config.yaml
n_layer: 10
d_model: 160
norm_place: "pre"
attn_scale: 0.125
bias: "none"
tie_embeddings: "early"
init_std_o: 0.0
init_std_up: 0.0316
init_std_down: 0.0
lr: 0.00921
lr_mult_o: 1.29
Each number is 200 + 40 x the weight over its row's rms, rounded and kept within 0 to 999. Layers, rows and columns count from 0. The size before them is the row's rms in percent of the matrix's.

# layer 3 MLP down, 160x512, rms 0.0629, rows 43-151, columns 128-191
101,232,199,198,240,251,281,148,229,196,212,231,261,164,171,243,188,191,215,184,235,160,157,160,166,173,246,172,287,159,240,173,168,203,141,209,201,202,194,138,236,224,153,172,235,183,244,188,215,216,152,210,174,189,212,167,170,230,236,282,211,187,169,210,165
100,222,252,108,212,229,216,162,192,217,204,200,173,178,175,218,203,162,213,203,228,169,240,146,275,182,220,145,204,218,199,265,153,218,167,193,217,233,262,256,191,268,240,171,165,226,230,223,190,229,229,270,196,168,122,196,207,171,210,211,233,229,243,302,230
098,196,128,121,80,211,187,144,149,264,197,195,263,156,256,188,154,190,229,167,194,163,220,162,242,177,216,170,197,242,268,232,210,256,211,184,167,192,227,214,204,212,110,178,199,228,142,229,256,160,142,253,255,159,230,154,114,213,194,198,225,207,207,240,154
097,175,182,244,161,215,185,243,218,217,232,228,215,236,105,234,218,219,218,220,225,198,215,246,193,131,183,213,133,137,279,204,202,181,163,136,230,194,193,181,148,144,175,269,204,164,192,175,206,241,204,146,162,186,151,121,232,253,139,222,187,197,287,211,145
100,160,181,173,188,179,216,259,153,241,252,185,231,220,232,155,151,224,289,232,262,213,195,135,221,220,227,192,254,178,238,220,224,270,223,229,191,176,229,174,216,180,248,218,225,199,232,242,184,215,309,130,189,156,180,236,194,211,202,226,143,152,175,220,254
102,213,194,269,159,154,229,148,236,219,220,231,173,181,211,140,213,170,197,198,204,220,216,142,267,184,121,194,204,102,173,237,162,232,246,221,105,215,216,210,158,160,349,206,179,244,182,174,271,157,232,194,192,280,271,158,168,247,213,211,162,186,167,209,245
102,196,239,202,217,223,221,158,191,210,183,197,178,168,182,179,112,170,144,158,164,197,149,163,212,151,175,210,228,235,205,170,175,200,226,160,229,229,266,227,195,195,191,180,139,212,219,197,154,185,180,139,130,219,87,226,199,164,201,264,215,178,186,195,158
101,132,165,141,193,166,145,270,122,212,201,146,242,262,257,144,149,267,262,231,229,208,147,208,70,172,210,161,236,155,235,212,164,204,158,158,181,287,238,250,175,217,179,212,143,213,212,154,206,197,240,218,225,124,189,195,188,184,272,243,167,254,210,275,184
100,248,196,122,213,206,227,182,202,183,175,160,191,188,210,202,218,232,197,174,201,245,195,156,199,180,246,237,183,270,252,229,129,225,201,201,202,176,200,186,146,257,240,287,166,233,256,231,165,199,146,194,202,229,258,205,150,186,259,192,252,289,133,241,240
103,243,214,242,237,248,133,237,188,174,163,172,105,239,155,191,181,213,190,192,181,131,200,217,252,200,203,184,176,177,203,128,164,273,164,156,169,263,196,131,200,235,214,252,169,193,207,213,246,237,238,325,186,179,141,187,216,265,200,127,170,268,79,147,239
099,146,238,160,176,163,209,282,258,271,127,213,190,184,209,211,222,222,217,240,221,131,197,232,247,171,154,230,211,144,150,267,219,145,233,165,112,154,223,152,235,217,185,193,191,202,164,204,150,199,197,217,202,204,208,167,198,204,172,187,197,243,181,236,188
099,223,115,250,215,185,255,171,169,227,193,171,254,212,153,164,167,201,167,253,157,261,183,224,194,212,174,177,166,179,178,265,224,264,212,222,137,249,209,220,162,219,206,208,135,237,212,210,94,199,256,259,191,239,226,193,133,145,253,268,220,174,165,201,210
101,197,124,167,220,224,246,197,183,203,165,251,207,165,121,149,238,117,244,221,130,167,167,215,168,214,224,221,192,177,256,156,242,310,260,241,193,226,300,195,202,198,259,130,220,187,212,193,230,185,146,206,297,219,203,149,222,167,235,210,263,174,270,226,223
099,168,197,207,247,216,178,180,196,216,194,197,197,288,304,208,185,283,214,174,254,163,194,195,157,223,192,240,179,137,222,150,193,233,300,212,268,233,167,212,205,174,191,159,207,174,158,229,182,270,226,237,213,143,188,142,169,218,214,182,138,307,137,189,219
095,166,209,237,244,148,178,196,157,173,244,239,228,171,238,208,176,239,220,213,212,198,213,214,218,186,138,211,142,278,143,210,117,206,216,258,258,227,178,165,176,208,121,162,210,173,126,177,186,190,218,209,232,198,235,203,130,120,138,183,172,152,200,194,181
100,105,185,139,226,209,269,226,223,158,154,181,156,108,211,151,226,183,214,189,189,174,126,197,215,227,159,233,257,143,214,190,148,308,153,196,209,114,269,276,138,154,228,226,191,178,128,166,158,209,126,155,179,208,218,203,177,156,175,211,176,178,184,196,190
104,153,233,209,194,259,225,173,176,230,258,163,214,165,198,176,157,183,225,104,173,250,201,194,192,213,258,171,199,168,294,221,236,203,186,194,205,106,201,187,170,267,189,181,183,205,253,256,246,124,209,201,161,149,108,224,180,222,166,240,181,199,174,221,195
099,184,215,149,293,258,210,204,159,150,199,165,222,119,174,228,233,188,220,180,175,174,166,179,246,163,225,168,249,170,160,199,234,156,148,176,250,188,252,211,125,182,229,249,185,228,110,180,235,200,240,196,249,209,235,276,215,234,210,197,216,234,187,193,227
101,251,214,239,229,190,234,199,273,257,147,272,204,196,191,188,165,234,224,212,261,189,110,273,215,217,154,183,206,221,195,191,197,208,222,155,237,169,225,242,160,239,218,194,188,202,184,218,143,181,211,98,176,182,119,236,152,193,205,127,161,269,150,178,194
105,269,120,193,202,193,145,159,201,197,231,202,182,161,203,265,193,228,147,199,185,183,242,236,111,165,162,178,195,219,190,203,195,218,177,132,240,167,116,203,187,251,217,187,199,88,189,240,181,145,215,186,196,218,154,229,123,154,164,171,214,129,191,141,191
103,190,155,231,237,234,206,164,173,237,176,213,178,196,170,202,176,123,228,224,224,168,220,148,175,242,175,181,218,188,210,175,206,181,211,236,175,259,229,223,149,224,223,224,187,223,253,163,164,135,166,268,179,208,263,191,189,207,280,216,207,156,156,255,155
088,256,244,238,259,158,141,137,203,250,181,192,234,155,217,111,131,216,177,216,207,203,276,160,211,203,225,195,231,256,206,240,187,194,148,212,201,219,189,256,215,265,257,190,146,273,253,215,243,209,188,166,230,184,227,225,185,220,157,199,212,156,158,213,258
104,265,172,254,263,193,186,214,180,203,170,198,228,192,203,146,192,245,239,176,239,90,243,203,176,209,265,200,229,163,177,209,207,145,219,169,225,175,234,251,178,141,241,165,188,219,143,201,181,200,212,136,179,231,194,220,161,165,169,219,158,173,165,208,147
099,203,221,244,169,148,200,251,188,239,212,174,225,226,131,212,154,157,149,193,157,165,231,217,211,242,196,176,210,187,199,161,216,222,319,185,179,200,178,238,158,173,243,222,255,196,72,230,225,129,150,126,222,195,263,239,228,229,221,195,217,197,206,213,218
103,164,324,141,270,200,175,211,189,173,233,167,214,225,246,212,279,220,156,141,215,254,192,121,212,148,235,180,182,187,204,188,189,238,186,190,204,142,241,257,209,160,212,167,196,187,254,162,187,207,233,268,185,201,151,204,184,195,141,239,149,149,206,232,223
100,209,240,79,158,223,149,255,188,212,186,85,150,181,232,238,236,255,252,143,207,111,184,250,193,229,244,209,156,202,220,204,273,206,203,170,156,206,157,209,220,195,238,117,211,226,209,237,221,241,211,180,202,172,224,146,194,235,181,232,213,212,196,182,160
095,265,241,144,189,143,199,169,184,136,205,232,152,219,230,122,181,232,269,135,216,243,213,141,257,275,200,196,171,211,101,175,250,149,135,183,193,191,206,195,249,136,337,226,174,213,214,219,235,142,159,268,232,153,212,261,208,262,231,216,180,151,197,172,237
099,223,225,233,208,150,295,143,200,171,242,189,157,283,212,187,190,260,231,234,180,179,214,158,179,227,257,126,199,228,240,245,259,193,226,145,168,243,220,184,134,134,208,179,264,261,230,151,226,157,161,266,195,199,160,306,165,245,128,212,215,160,226,162,147
098,255,233,142,196,189,226,175,254,229,241,120,275,174,119,206,174,119,193,235,246,173,222,199,271,218,189,211,164,189,181,234,189,272,190,147,158,234,241,195,228,241,216,179,240,134,203,225,183,202,184,159,127,171,256,193,254,205,237,209,261,245,198,163,203
097,171,217,160,162,244,221,205,181,163,245,161,182,178,214,235,185,217,280,231,284,258,188,211,218,250,199,257,119,174,210,180,245,284,195,183,104,221,222,164,169,164,186,203,239,196,269,169,208,286,222,217,101,190,195,178,214,210,222,194,186,184,198,206,184
097,152,113,226,207,188,182,205,218,179,194,211,180,195,200,145,233,179,185,227,238,78,222,195,219,181,157,137,203,225,199,202,163,244,224,160,182,227,211,164,245,176,155,125,238,189,178,178,145,230,251,193,195,180,155,131,221,153,228,226,124,170,197,137,217
098,223,231,197,217,212,203,172,227,276,184,233,260,237,248,200,147,286,154,281,209,230,168,165,249,276,175,197,199,209,195,266,197,129,226,264,132,191,245,128,181,244,163,207,174,239,228,172,194,220,159,125,250,188,206,166,188,153,226,228,268,267,152,229,201
091,270,242,179,230,221,217,230,187,152,223,187,236,189,231,182,197,127,101,205,190,145,171,206,252,165,276,166,211,195,183,187,157,182,139,183,219,213,148,96,210,290,208,209,236,153,240,155,190,159,180,277,192,240,150,175,156,146,123,169,126,122,205,189,147
096,143,185,163,316,227,134,92,238,200,228,245,232,237,174,207,162,189,145,242,255,193,223,161,195,165,189,148,151,145,188,192,213,156,174,195,231,243,245,220,230,228,206,186,269,246,212,283,177,134,243,207,179,174,139,198,133,266,206,200,174,213,231,174,190
109,185,209,197,201,238,185,158,150,185,268,195,152,189,198,191,249,193,225,200,152,194,141,184,139,199,163,141,197,169,172,186,140,130,222,123,174,216,173,309,201,209,148,209,158,252,238,196,253,205,195,163,226,258,193,172,233,168,247,235,167,163,221,175,201
098,271,227,146,214,175,214,126,246,224,248,215,192,293,185,194,242,124,176,248,154,221,120,180,271,187,234,173,216,242,193,209,192,256,158,237,138,151,199,229,205,208,181,187,210,142,269,232,241,236,168,184,256,107,139,212,179,200,138,196,159,230,183,224,212
101,239,139,194,179,190,232,178,196,228,250,170,214,201,192,220,236,144,172,201,201,185,241,124,206,194,249,230,169,185,187,211,227,180,217,202,195,282,162,209,219,197,194,241,214,228,212,137,250,217,125,202,125,215,175,235,130,203,197,192,246,188,208,170,189
095,200,137,171,212,227,181,181,192,195,203,192,198,284,122,246,156,209,227,232,228,268,266,176,275,232,219,197,177,180,224,299,288,171,207,230,181,248,206,172,130,191,200,165,185,152,197,157,223,221,248,156,213,183,166,272,222,213,145,201,155,217,216,277,226
100,171,271,236,131,240,285,227,224,240,183,219,186,118,169,184,256,254,281,197,159,211,154,252,203,204,245,161,175,229,222,179,241,261,159,208,229,234,203,215,214,229,232,210,248,249,174,174,153,178,205,296,290,175,142,118,276,174,228,212,177,139,177,226,258
102,183,168,276,198,139,301,168,198,206,181,211,146,226,120,133,195,242,179,175,190,257,205,189,225,215,239,221,166,187,188,169,207,234,171,237,182,251,195,149,203,217,169,180,289,210,214,236,134,232,191,245,167,209,177,196,150,228,187,144,167,220,262,232,184
098,164,245,211,248,229,201,179,226,216,168,191,229,232,131,166,225,126,192,238,157,204,185,155,190,195,193,177,189,146,185,107,183,196,243,177,194,185,219,273,169,259,222,225,152,199,281,164,245,202,124,235,200,197,230,229,115,172,158,233,140,168,146,170,230
101,176,171,155,214,170,212,232,253,187,192,250,215,152,221,185,198,143,193,193,230,114,89,116,152,190,196,155,182,236,208,194,98,178,178,237,211,222,218,182,193,199,207,271,192,235,270,170,192,203,211,209,241,173,236,206,197,148,218,173,152,108,158,217,155
095,236,226,167,186,245,177,184,258,261,210,190,222,203,177,245,187,243,202,131,179,159,150,99,135,177,147,209,155,215,190,197,200,212,284,184,181,175,192,225,248,250,184,214,171,240,187,172,214,216,214,164,167,186,244,208,213,183,253,162,261,215,228,208,201
101,165,256,203,125,156,261,105,191,221,195,185,218,265,109,198,189,163,150,206,187,207,197,146,224,210,202,183,129,247,185,174,215,212,283,111,272,198,128,130,198,168,192,226,225,155,138,182,240,214,188,195,252,175,212,166,157,183,275,252,231,204,150,132,271
098,150,274,144,167,148,226,268,198,209,212,165,148,175,181,179,219,183,157,138,276,226,242,261,184,209,288,200,196,231,179,184,229,261,227,200,192,224,260,241,199,184,204,155,266,170,247,203,247,235,173,307,161,185,201,251,171,182,116,156,217,174,173,132,248
099,155,97,163,188,203,217,219,233,171,216,237,183,209,196,207,223,230,322,170,168,208,155,168,151,199,249,215,193,161,119,251,236,243,199,229,163,177,222,192,223,188,171,166,167,162,137,145,204,175,204,132,125,172,196,220,208,240,261,163,186,183,244,205,213
101,205,179,187,214,196,182,178,181,121,269,210,150,248,217,122,203,180,197,189,187,251,194,290,152,190,214,164,234,168,148,218,184,107,175,252,194,247,211,156,169,181,175,232,165,231,228,219,183,242,173,156,104,201,188,168,251,141,264,184,207,253,170,201,235
097,168,204,157,259,250,128,256,232,236,141,296,241,187,205,214,259,246,235,195,209,219,147,263,186,241,189,226,168,207,186,129,205,210,254,207,254,104,143,183,212,173,159,170,219,161,138,207,160,191,185,196,219,186,274,267,177,235,181,211,188,246,242,180,194
103,235,213,239,227,265,220,290,186,193,211,171,242,185,139,229,154,202,208,216,184,245,184,196,239,159,165,239,185,134,236,244,186,237,216,162,195,198,259,183,171,198,145,183,144,221,282,239,257,211,168,190,158,170,235,230,171,97,179,189,142,249,142,243,210
101,210,208,212,178,167,261,269,212,151,232,271,168,210,197,225,234,157,287,178,191,222,114,281,147,205,246,179,269,119,240,208,171,203,144,246,211,196,201,183,207,91,183,172,195,176,155,234,177,231,128,217,218,195,137,249,365,176,160,248,219,183,146,256,247
100,297,203,253,210,223,140,238,249,179,215,180,155,206,138,178,175,170,181,226,221,211,250,282,154,175,219,193,245,114,237,207,135,158,168,237,173,222,204,205,227,249,175,204,215,212,185,254,212,144,108,228,152,220,222,245,224,251,139,152,233,128,252,202,285
095,196,158,155,186,109,131,140,192,179,192,168,201,234,128,114,206,236,149,144,197,175,216,173,195,195,166,196,132,154,128,223,180,162,213,142,293,182,249,155,142,200,221,168,240,164,225,232,237,199,243,176,276,208,289,162,206,227,221,131,171,179,175,237,210
097,150,154,251,207,238,252,241,165,131,201,206,187,179,119,234,202,122,155,223,160,189,197,215,182,185,177,178,195,235,185,187,295,249,222,194,251,236,142,196,254,109,206,231,194,134,195,123,159,239,104,231,138,234,150,197,228,205,142,312,155,205,201,197,190
104,235,189,245,235,133,291,160,220,240,188,221,158,230,219,191,203,170,196,239,208,117,169,188,206,270,213,152,199,241,201,231,182,173,161,240,237,196,167,157,152,188,209,127,166,164,141,141,182,166,132,212,229,251,284,237,224,252,161,177,222,228,161,191,261
093,124,223,294,242,247,235,144,247,235,223,198,150,205,161,168,192,212,168,244,274,184,201,167,244,217,114,222,159,216,193,197,254,177,236,229,303,176,172,167,167,158,197,192,251,213,149,171,224,148,284,186,213,172,236,264,183,219,249,185,240,116,196,249,214
108,135,235,160,100,164,241,260,254,189,154,165,234,174,125,197,196,271,233,140,188,223,222,212,187,267,150,179,193,148,194,223,260,200,250,255,199,138,196,206,214,220,205,174,169,206,208,174,221,208,196,183,170,167,202,219,209,227,189,164,174,201,229,217,171
095,237,298,146,259,211,180,165,139,209,190,200,187,241,234,157,229,296,214,163,182,266,258,232,233,216,206,206,166,176,132,207,130,157,221,187,190,209,230,239,206,201,165,183,242,250,192,208,141,192,228,177,244,161,242,167,159,220,240,223,217,221,253,230,231
101,101,224,205,252,164,180,304,184,299,193,244,183,275,257,242,134,261,256,224,248,194,251,218,211,193,187,188,224,181,207,214,168,178,177,256,196,274,197,202,161,210,271,227,161,225,207,248,229,239,260,256,233,214,186,130,235,217,156,276,190,222,213,233,254
104,212,191,183,226,192,225,190,237,188,142,215,194,214,152,267,252,218,177,163,203,163,144,142,146,187,196,191,197,147,165,163,214,146,208,163,225,253,171,195,214,232,252,199,205,213,175,197,161,163,155,147,178,233,142,155,253,172,254,136,142,187,242,148,246
099,200,239,182,259,171,149,208,180,277,190,183,230,267,219,143,205,165,218,197,218,249,235,126,215,282,178,207,173,179,215,196,183,188,179,133,182,218,164,224,254,152,163,243,169,234,212,223,281,243,223,202,278,196,286,218,173,165,143,254,273,151,154,268,228
102,162,190,198,236,182,212,262,128,138,162,189,219,201,212,195,170,190,238,185,220,176,219,150,147,229,254,237,159,182,213,208,201,179,214,145,212,269,142,242,182,150,151,214,207,268,277,198,142,220,167,146,130,222,206,244,148,188,197,226,187,287,234,173,185
093,177,175,173,167,223,231,262,150,167,187,202,165,266,231,196,292,119,149,163,232,235,173,216,176,146,204,148,175,226,276,144,207,186,156,233,228,133,232,151,216,175,152,250,165,173,247,189,189,184,181,168,225,175,244,160,220,178,214,183,163,169,251,158,186
106,249,174,208,179,238,158,172,176,180,247,174,181,177,205,165,212,136,155,206,222,200,217,213,221,143,251,274,208,246,208,186,180,201,229,168,215,131,121,228,212,218,227,136,218,179,173,177,221,178,172,118,186,224,260,151,204,203,142,258,203,215,204,271,206
098,182,164,205,172,175,174,155,204,258,218,204,204,167,148,276,243,226,198,231,132,141,202,159,139,165,151,246,169,239,220,158,172,178,217,192,183,225,236,120,130,238,142,198,177,188,263,156,201,262,183,172,238,208,252,187,229,204,194,255,245,315,159,157,194
103,174,173,231,221,134,190,194,237,230,251,204,206,228,202,175,229,224,217,218,233,196,162,218,105,210,243,194,219,196,221,171,275,193,139,282,250,228,161,119,177,140,223,237,247,234,181,235,111,144,186,175,179,242,228,238,203,241,256,159,148,176,220,243,179
104,135,162,173,205,223,229,134,255,223,222,183,157,210,223,204,140,177,201,171,183,230,168,139,141,168,184,215,164,222,189,206,247,169,217,168,170,227,154,226,194,200,192,189,168,208,232,175,192,172,135,256,188,226,247,264,127,233,261,218,184,190,202,205,136
098,167,174,211,246,240,212,208,173,156,193,177,269,234,183,153,223,179,139,186,231,121,152,239,222,229,133,206,162,231,203,197,236,226,194,226,219,169,189,245,188,248,154,183,186,142,248,133,171,201,191,151,217,189,257,230,158,210,205,201,200,216,183,257,232
116,221,174,272,189,216,145,275,169,192,205,214,216,186,290,221,245,201,253,173,292,254,177,112,195,210,211,279,252,208,236,171,155,201,207,300,259,212,222,198,160,192,261,164,253,229,179,166,131,215,203,143,203,211,156,212,193,198,174,148,268,200,108,330,248
105,230,147,233,200,203,190,253,156,215,268,168,207,210,267,159,161,273,267,235,193,152,224,251,255,226,230,209,239,138,183,221,244,165,192,247,228,223,202,245,241,218,150,204,206,224,169,209,187,211,254,275,217,210,265,173,172,201,240,231,227,219,167,235,160
103,200,211,307,266,229,257,195,203,248,213,281,200,206,230,187,216,204,203,180,158,185,178,173,197,112,189,225,198,214,242,204,208,192,183,162,247,222,168,143,176,159,231,138,148,177,253,231,204,129,175,223,233,241,258,136,195,132,175,162,231,147,202,177,184
101,222,139,205,236,192,141,236,226,203,224,158,232,276,192,210,208,222,213,92,246,128,262,134,142,239,268,199,210,193,202,169,235,149,179,161,221,157,173,226,220,219,178,212,227,250,169,237,248,200,243,155,217,175,237,212,197,188,200,134,184,165,189,176,185
099,235,174,217,194,180,185,109,206,154,237,224,163,156,170,122,220,235,282,165,123,187,124,241,245,103,274,193,246,196,214,196,159,197,238,217,223,181,211,215,292,208,229,167,127,252,129,248,193,204,218,238,266,176,204,213,192,185,238,271,211,129,104,173,218
105,188,272,272,206,191,176,131,200,223,179,150,227,183,226,168,165,199,251,242,161,169,209,219,178,150,286,247,203,123,183,189,139,173,294,202,172,179,198,156,141,250,207,134,206,128,199,130,228,204,223,172,199,203,217,230,261,221,207,164,205,189,195,182,176
097,256,221,202,199,193,206,213,244,211,132,200,196,149,220,236,229,208,187,164,192,234,247,171,275,158,226,164,180,277,216,284,190,130,240,163,169,154,198,161,181,241,169,221,241,172,178,219,174,169,156,138,258,173,210,131,169,227,180,247,257,231,232,209,284
103,177,248,214,241,213,261,205,225,196,160,221,229,189,183,204,186,195,182,183,197,206,165,269,294,166,225,194,221,198,155,171,241,169,126,156,216,212,212,165,228,210,169,220,218,261,232,215,155,200,203,257,199,128,218,240,189,244,184,194,198,154,284,147,187
098,223,236,159,222,222,246,169,184,192,178,165,291,177,165,194,210,107,239,219,131,205,195,221,224,179,296,187,174,195,164,218,120,183,276,165,185,198,194,225,191,187,197,178,236,130,218,154,267,203,111,156,163,186,295,220,181,217,183,192,275,163,248,269,121
102,175,146,213,188,201,203,302,229,241,210,220,184,205,233,241,252,164,213,166,158,216,153,76,188,249,241,167,183,204,249,175,205,263,196,190,220,221,143,185,206,225,177,201,233,332,217,204,266,224,196,219,196,201,219,218,105,172,173,180,259,236,204,200,206
097,210,207,94,241,215,225,166,221,168,132,231,213,173,224,221,160,136,39,234,240,156,182,225,152,276,196,204,164,203,171,263,237,201,222,166,276,156,190,311,128,199,181,233,266,197,227,232,218,183,206,209,148,254,201,248,168,202,184,168,217,148,161,179,219
099,204,185,117,261,183,146,189,199,216,168,168,153,152,189,184,229,197,146,169,192,146,229,259,145,191,223,203,204,216,253,246,222,217,135,184,196,139,206,214,119,235,233,291,161,154,223,233,219,225,197,181,170,229,133,203,195,168,163,198,251,229,176,168,230
103,162,169,194,251,187,204,279,231,179,267,137,193,137,219,222,186,171,165,224,180,190,167,229,270,178,204,214,193,208,225,203,282,173,193,203,218,268,199,166,217,159,210,152,235,162,190,137,197,176,184,237,179,196,228,156,240,247,195,211,132,142,173,193,168
095,157,244,195,242,246,236,252,171,161,253,246,222,222,211,233,159,253,173,196,153,131,225,248,147,173,219,186,251,159,180,200,210,197,225,172,161,149,236,211,152,226,154,230,140,185,295,164,197,167,186,177,140,285,187,259,235,161,139,305,206,173,209,168,202
095,245,188,179,139,182,166,151,260,166,180,134,179,142,139,225,233,176,253,131,178,208,245,272,211,226,287,189,219,142,163,157,240,212,186,128,183,209,205,202,216,282,168,151,150,148,241,293,190,156,311,172,180,191,267,207,266,215,201,177,261,160,187,159,207
100,184,229,276,209,223,237,246,196,179,197,256,187,228,176,186,233,139,262,181,154,275,163,184,249,171,248,170,139,350,168,166,189,202,154,185,251,190,185,184,230,124,151,220,138,173,222,213,262,183,170,268,245,250,257,234,130,181,205,197,273,178,215,210,209
097,174,231,172,213,198,210,172,240,170,166,191,137,227,90,225,162,290,231,159,164,248,198,130,302,158,239,230,154,151,161,181,197,164,196,166,162,134,238,249,227,214,212,223,242,159,185,127,110,218,219,241,185,195,198,225,218,180,173,160,189,223,177,174,165
099,215,199,279,240,112,243,165,235,135,202,150,167,185,189,223,195,235,171,209,250,160,156,189,209,165,251,206,237,179,223,152,160,197,182,233,144,223,159,206,200,247,197,206,168,204,205,224,201,254,241,207,198,227,219,165,256,253,228,161,219,203,168,213,200
108,215,130,258,210,154,141,236,180,238,198,199,219,161,198,235,261,201,195,227,208,142,150,186,166,220,261,171,281,166,197,190,166,215,209,222,184,184,206,226,275,194,193,161,225,196,196,126,230,242,196,260,278,212,212,170,176,146,182,123,182,168,225,227,221
095,240,179,189,200,215,131,216,252,211,189,138,201,142,191,241,186,166,209,196,240,199,217,194,248,179,319,172,260,198,177,218,236,260,208,270,143,191,267,185,275,271,241,181,192,122,199,131,249,212,232,213,229,158,178,214,204,275,233,193,207,222,221,163,198
095,124,211,169,180,155,220,269,254,151,137,215,182,186,194,268,200,197,199,201,202,209,201,138,276,232,217,202,200,195,174,162,266,188,179,276,187,203,168,274,222,222,280,182,204,182,294,205,214,234,195,167,125,171,103,325,215,247,147,254,173,132,139,214,214
101,225,228,217,160,147,208,197,167,186,190,205,263,210,174,176,246,282,188,186,215,227,257,159,150,191,179,194,176,212,262,209,141,87,159,192,139,213,156,250,249,197,177,209,269,210,219,221,218,252,182,192,214,269,193,138,180,182,174,210,169,217,194,156,185
094,193,163,287,189,198,248,183,206,204,229,143,150,237,201,205,201,170,169,251,220,141,182,261,258,210,200,243,204,345,205,181,213,150,124,218,199,167,235,258,228,248,282,235,213,235,188,165,164,206,239,167,213,189,247,119,213,280,223,191,214,164,232,222,180
100,171,220,164,233,196,135,149,230,232,168,168,169,130,159,159,169,152,210,226,198,228,232,172,228,145,301,230,211,110,176,281,255,141,253,181,197,197,217,213,191,228,153,229,190,215,227,222,315,210,315,210,216,244,219,223,166,251,101,199,126,201,187,200,194
106,181,255,229,142,215,237,174,161,321,164,153,223,244,230,168,159,135,213,237,146,253,237,152,233,151,150,287,145,184,199,215,165,158,213,143,189,206,186,237,200,180,212,174,167,257,145,203,199,248,194,204,187,142,215,207,182,231,169,134,187,221,192,290,159
097,223,169,196,167,156,159,163,166,198,252,297,144,251,252,183,147,222,268,242,178,204,184,144,154,190,183,229,187,211,252,193,258,186,189,183,220,200,250,166,240,105,212,140,188,184,172,170,161,210,174,171,197,102,149,352,214,210,250,231,178,221,234,242,207
099,140,216,236,198,206,201,250,198,213,171,185,210,174,215,172,250,177,147,205,280,155,116,219,162,156,217,186,166,189,257,195,155,143,105,242,202,190,163,215,208,191,182,212,220,281,225,211,240,207,144,189,174,135,222,218,197,178,203,241,170,251,198,199,204
101,147,173,157,221,161,176,241,217,224,245,166,199,191,195,144,162,214,158,263,217,210,161,213,155,194,216,222,191,271,192,197,168,223,177,174,213,169,183,226,155,186,249,234,133,275,240,159,214,189,138,233,217,195,180,172,172,230,172,184,154,197,150,169,180
101,144,258,191,230,184,226,215,208,212,217,185,218,286,238,150,191,162,208,181,250,208,219,195,231,132,179,149,163,236,171,223,291,191,212,239,251,232,96,182,199,185,176,153,220,170,167,181,209,144,197,175,235,168,163,144,210,307,192,206,200,239,226,227,177
102,221,193,248,158,176,176,241,186,216,250,239,167,224,168,259,182,156,136,177,151,185,198,164,195,209,226,193,153,209,153,234,227,178,155,143,215,217,237,231,179,292,127,153,251,188,253,139,209,157,246,250,219,266,149,193,211,281,168,238,225,196,189,177,283
102,227,180,206,231,195,259,253,243,194,193,252,171,133,218,162,238,162,193,166,201,232,145,254,215,109,164,169,140,208,160,162,211,162,252,166,226,268,231,249,107,170,226,172,192,171,220,262,176,211,160,184,219,169,240,216,155,171,161,150,234,249,175,223,183
098,189,198,131,189,166,238,249,219,191,202,222,170,224,284,257,152,176,174,236,179,168,163,195,276,223,155,232,224,204,188,140,158,244,283,164,183,181,182,226,206,203,222,177,231,202,177,205,158,248,249,165,250,234,189,238,186,164,225,153,199,208,181,244,177
109,169,237,181,179,197,218,109,152,224,199,192,178,174,188,160,187,189,236,253,214,101,212,191,244,312,169,169,252,166,162,167,205,218,240,214,216,240,198,220,228,154,183,105,210,167,206,240,140,227,314,166,232,288,240,180,221,210,149,189,110,208,215,132,142
097,123,177,202,237,278,219,189,210,214,188,182,261,205,211,250,145,154,139,136,127,208,242,238,201,243,220,274,185,176,132,117,187,234,141,211,286,217,200,200,222,246,267,179,248,198,149,215,171,225,233,283,204,217,224,245,265,120,252,243,230,226,271,249,184
102,154,163,251,186,231,220,181,145,193,200,121,120,220,174,289,108,210,237,119,234,234,225,187,180,200,176,132,268,250,191,289,182,171,153,244,141,185,206,143,218,162,256,215,273,225,188,181,166,173,222,189,175,148,180,232,198,252,242,218,182,174,259,229,216
102,197,253,221,183,223,226,153,188,139,232,260,187,239,180,200,191,136,203,161,205,202,175,258,134,157,174,248,129,251,160,225,163,254,247,170,180,220,203,213,209,192,178,198,164,160,174,191,189,183,181,243,148,256,262,226,253,168,167,186,196,218,158,217,110
102,219,229,212,279,257,191,221,262,177,154,223,146,268,143,199,172,212,154,229,132,179,260,220,211,182,186,201,222,294,189,208,237,197,278,264,211,199,146,204,148,179,176,158,188,210,266,166,209,282,222,246,219,168,181,277,192,177,121,222,174,185,169,148,179
096,157,245,193,195,287,310,220,171,201,136,136,246,195,235,200,214,141,237,216,157,160,198,174,224,228,76,258,224,203,162,207,208,187,199,210,125,184,211,211,215,185,233,171,219,148,175,250,209,188,181,180,207,144,222,239,250,213,215,220,226,187,272,236,190
098,192,255,206,181,165,190,184,249,185,212,275,131,244,145,191,237,197,237,255,207,189,187,172,218,180,142,196,114,189,161,163,176,231,206,238,265,269,172,161,276,184,176,184,198,185,225,281,202,217,251,251,244,195,249,202,266,195,341,279,228,169,232,227,254
095,235,191,197,222,170,197,233,237,205,201,209,284,150,256,234,171,144,197,207,212,222,228,184,206,219,160,155,200,222,214,187,181,207,179,220,174,191,248,234,187,142,217,78,234,160,163,177,197,200,268,218,206,119,155,169,162,62,232,233,221,179,183,258,227
098,209,149,231,219,175,205,209,177,200,246,241,223,228,179,166,185,152,166,158,152,173,163,139,246,228,164,191,158,170,240,223,180,262,231,239,211,175,174,237,224,192,181,164,307,261,259,122,239,167,153,164,210,165,257,201,113,154,211,147,212,213,237,209,151
104,175,190,204,219,279,142,235,191,165,216,214,247,146,200,161,250,172,140,219,217,206,215,202,148,181,206,150,180,226,210,162,223,209,169,175,171,244,224,225,182,147,209,187,297,209,227,213,221,144,191,173,211,244,148,187,183,195,192,171,266,179,170,178,229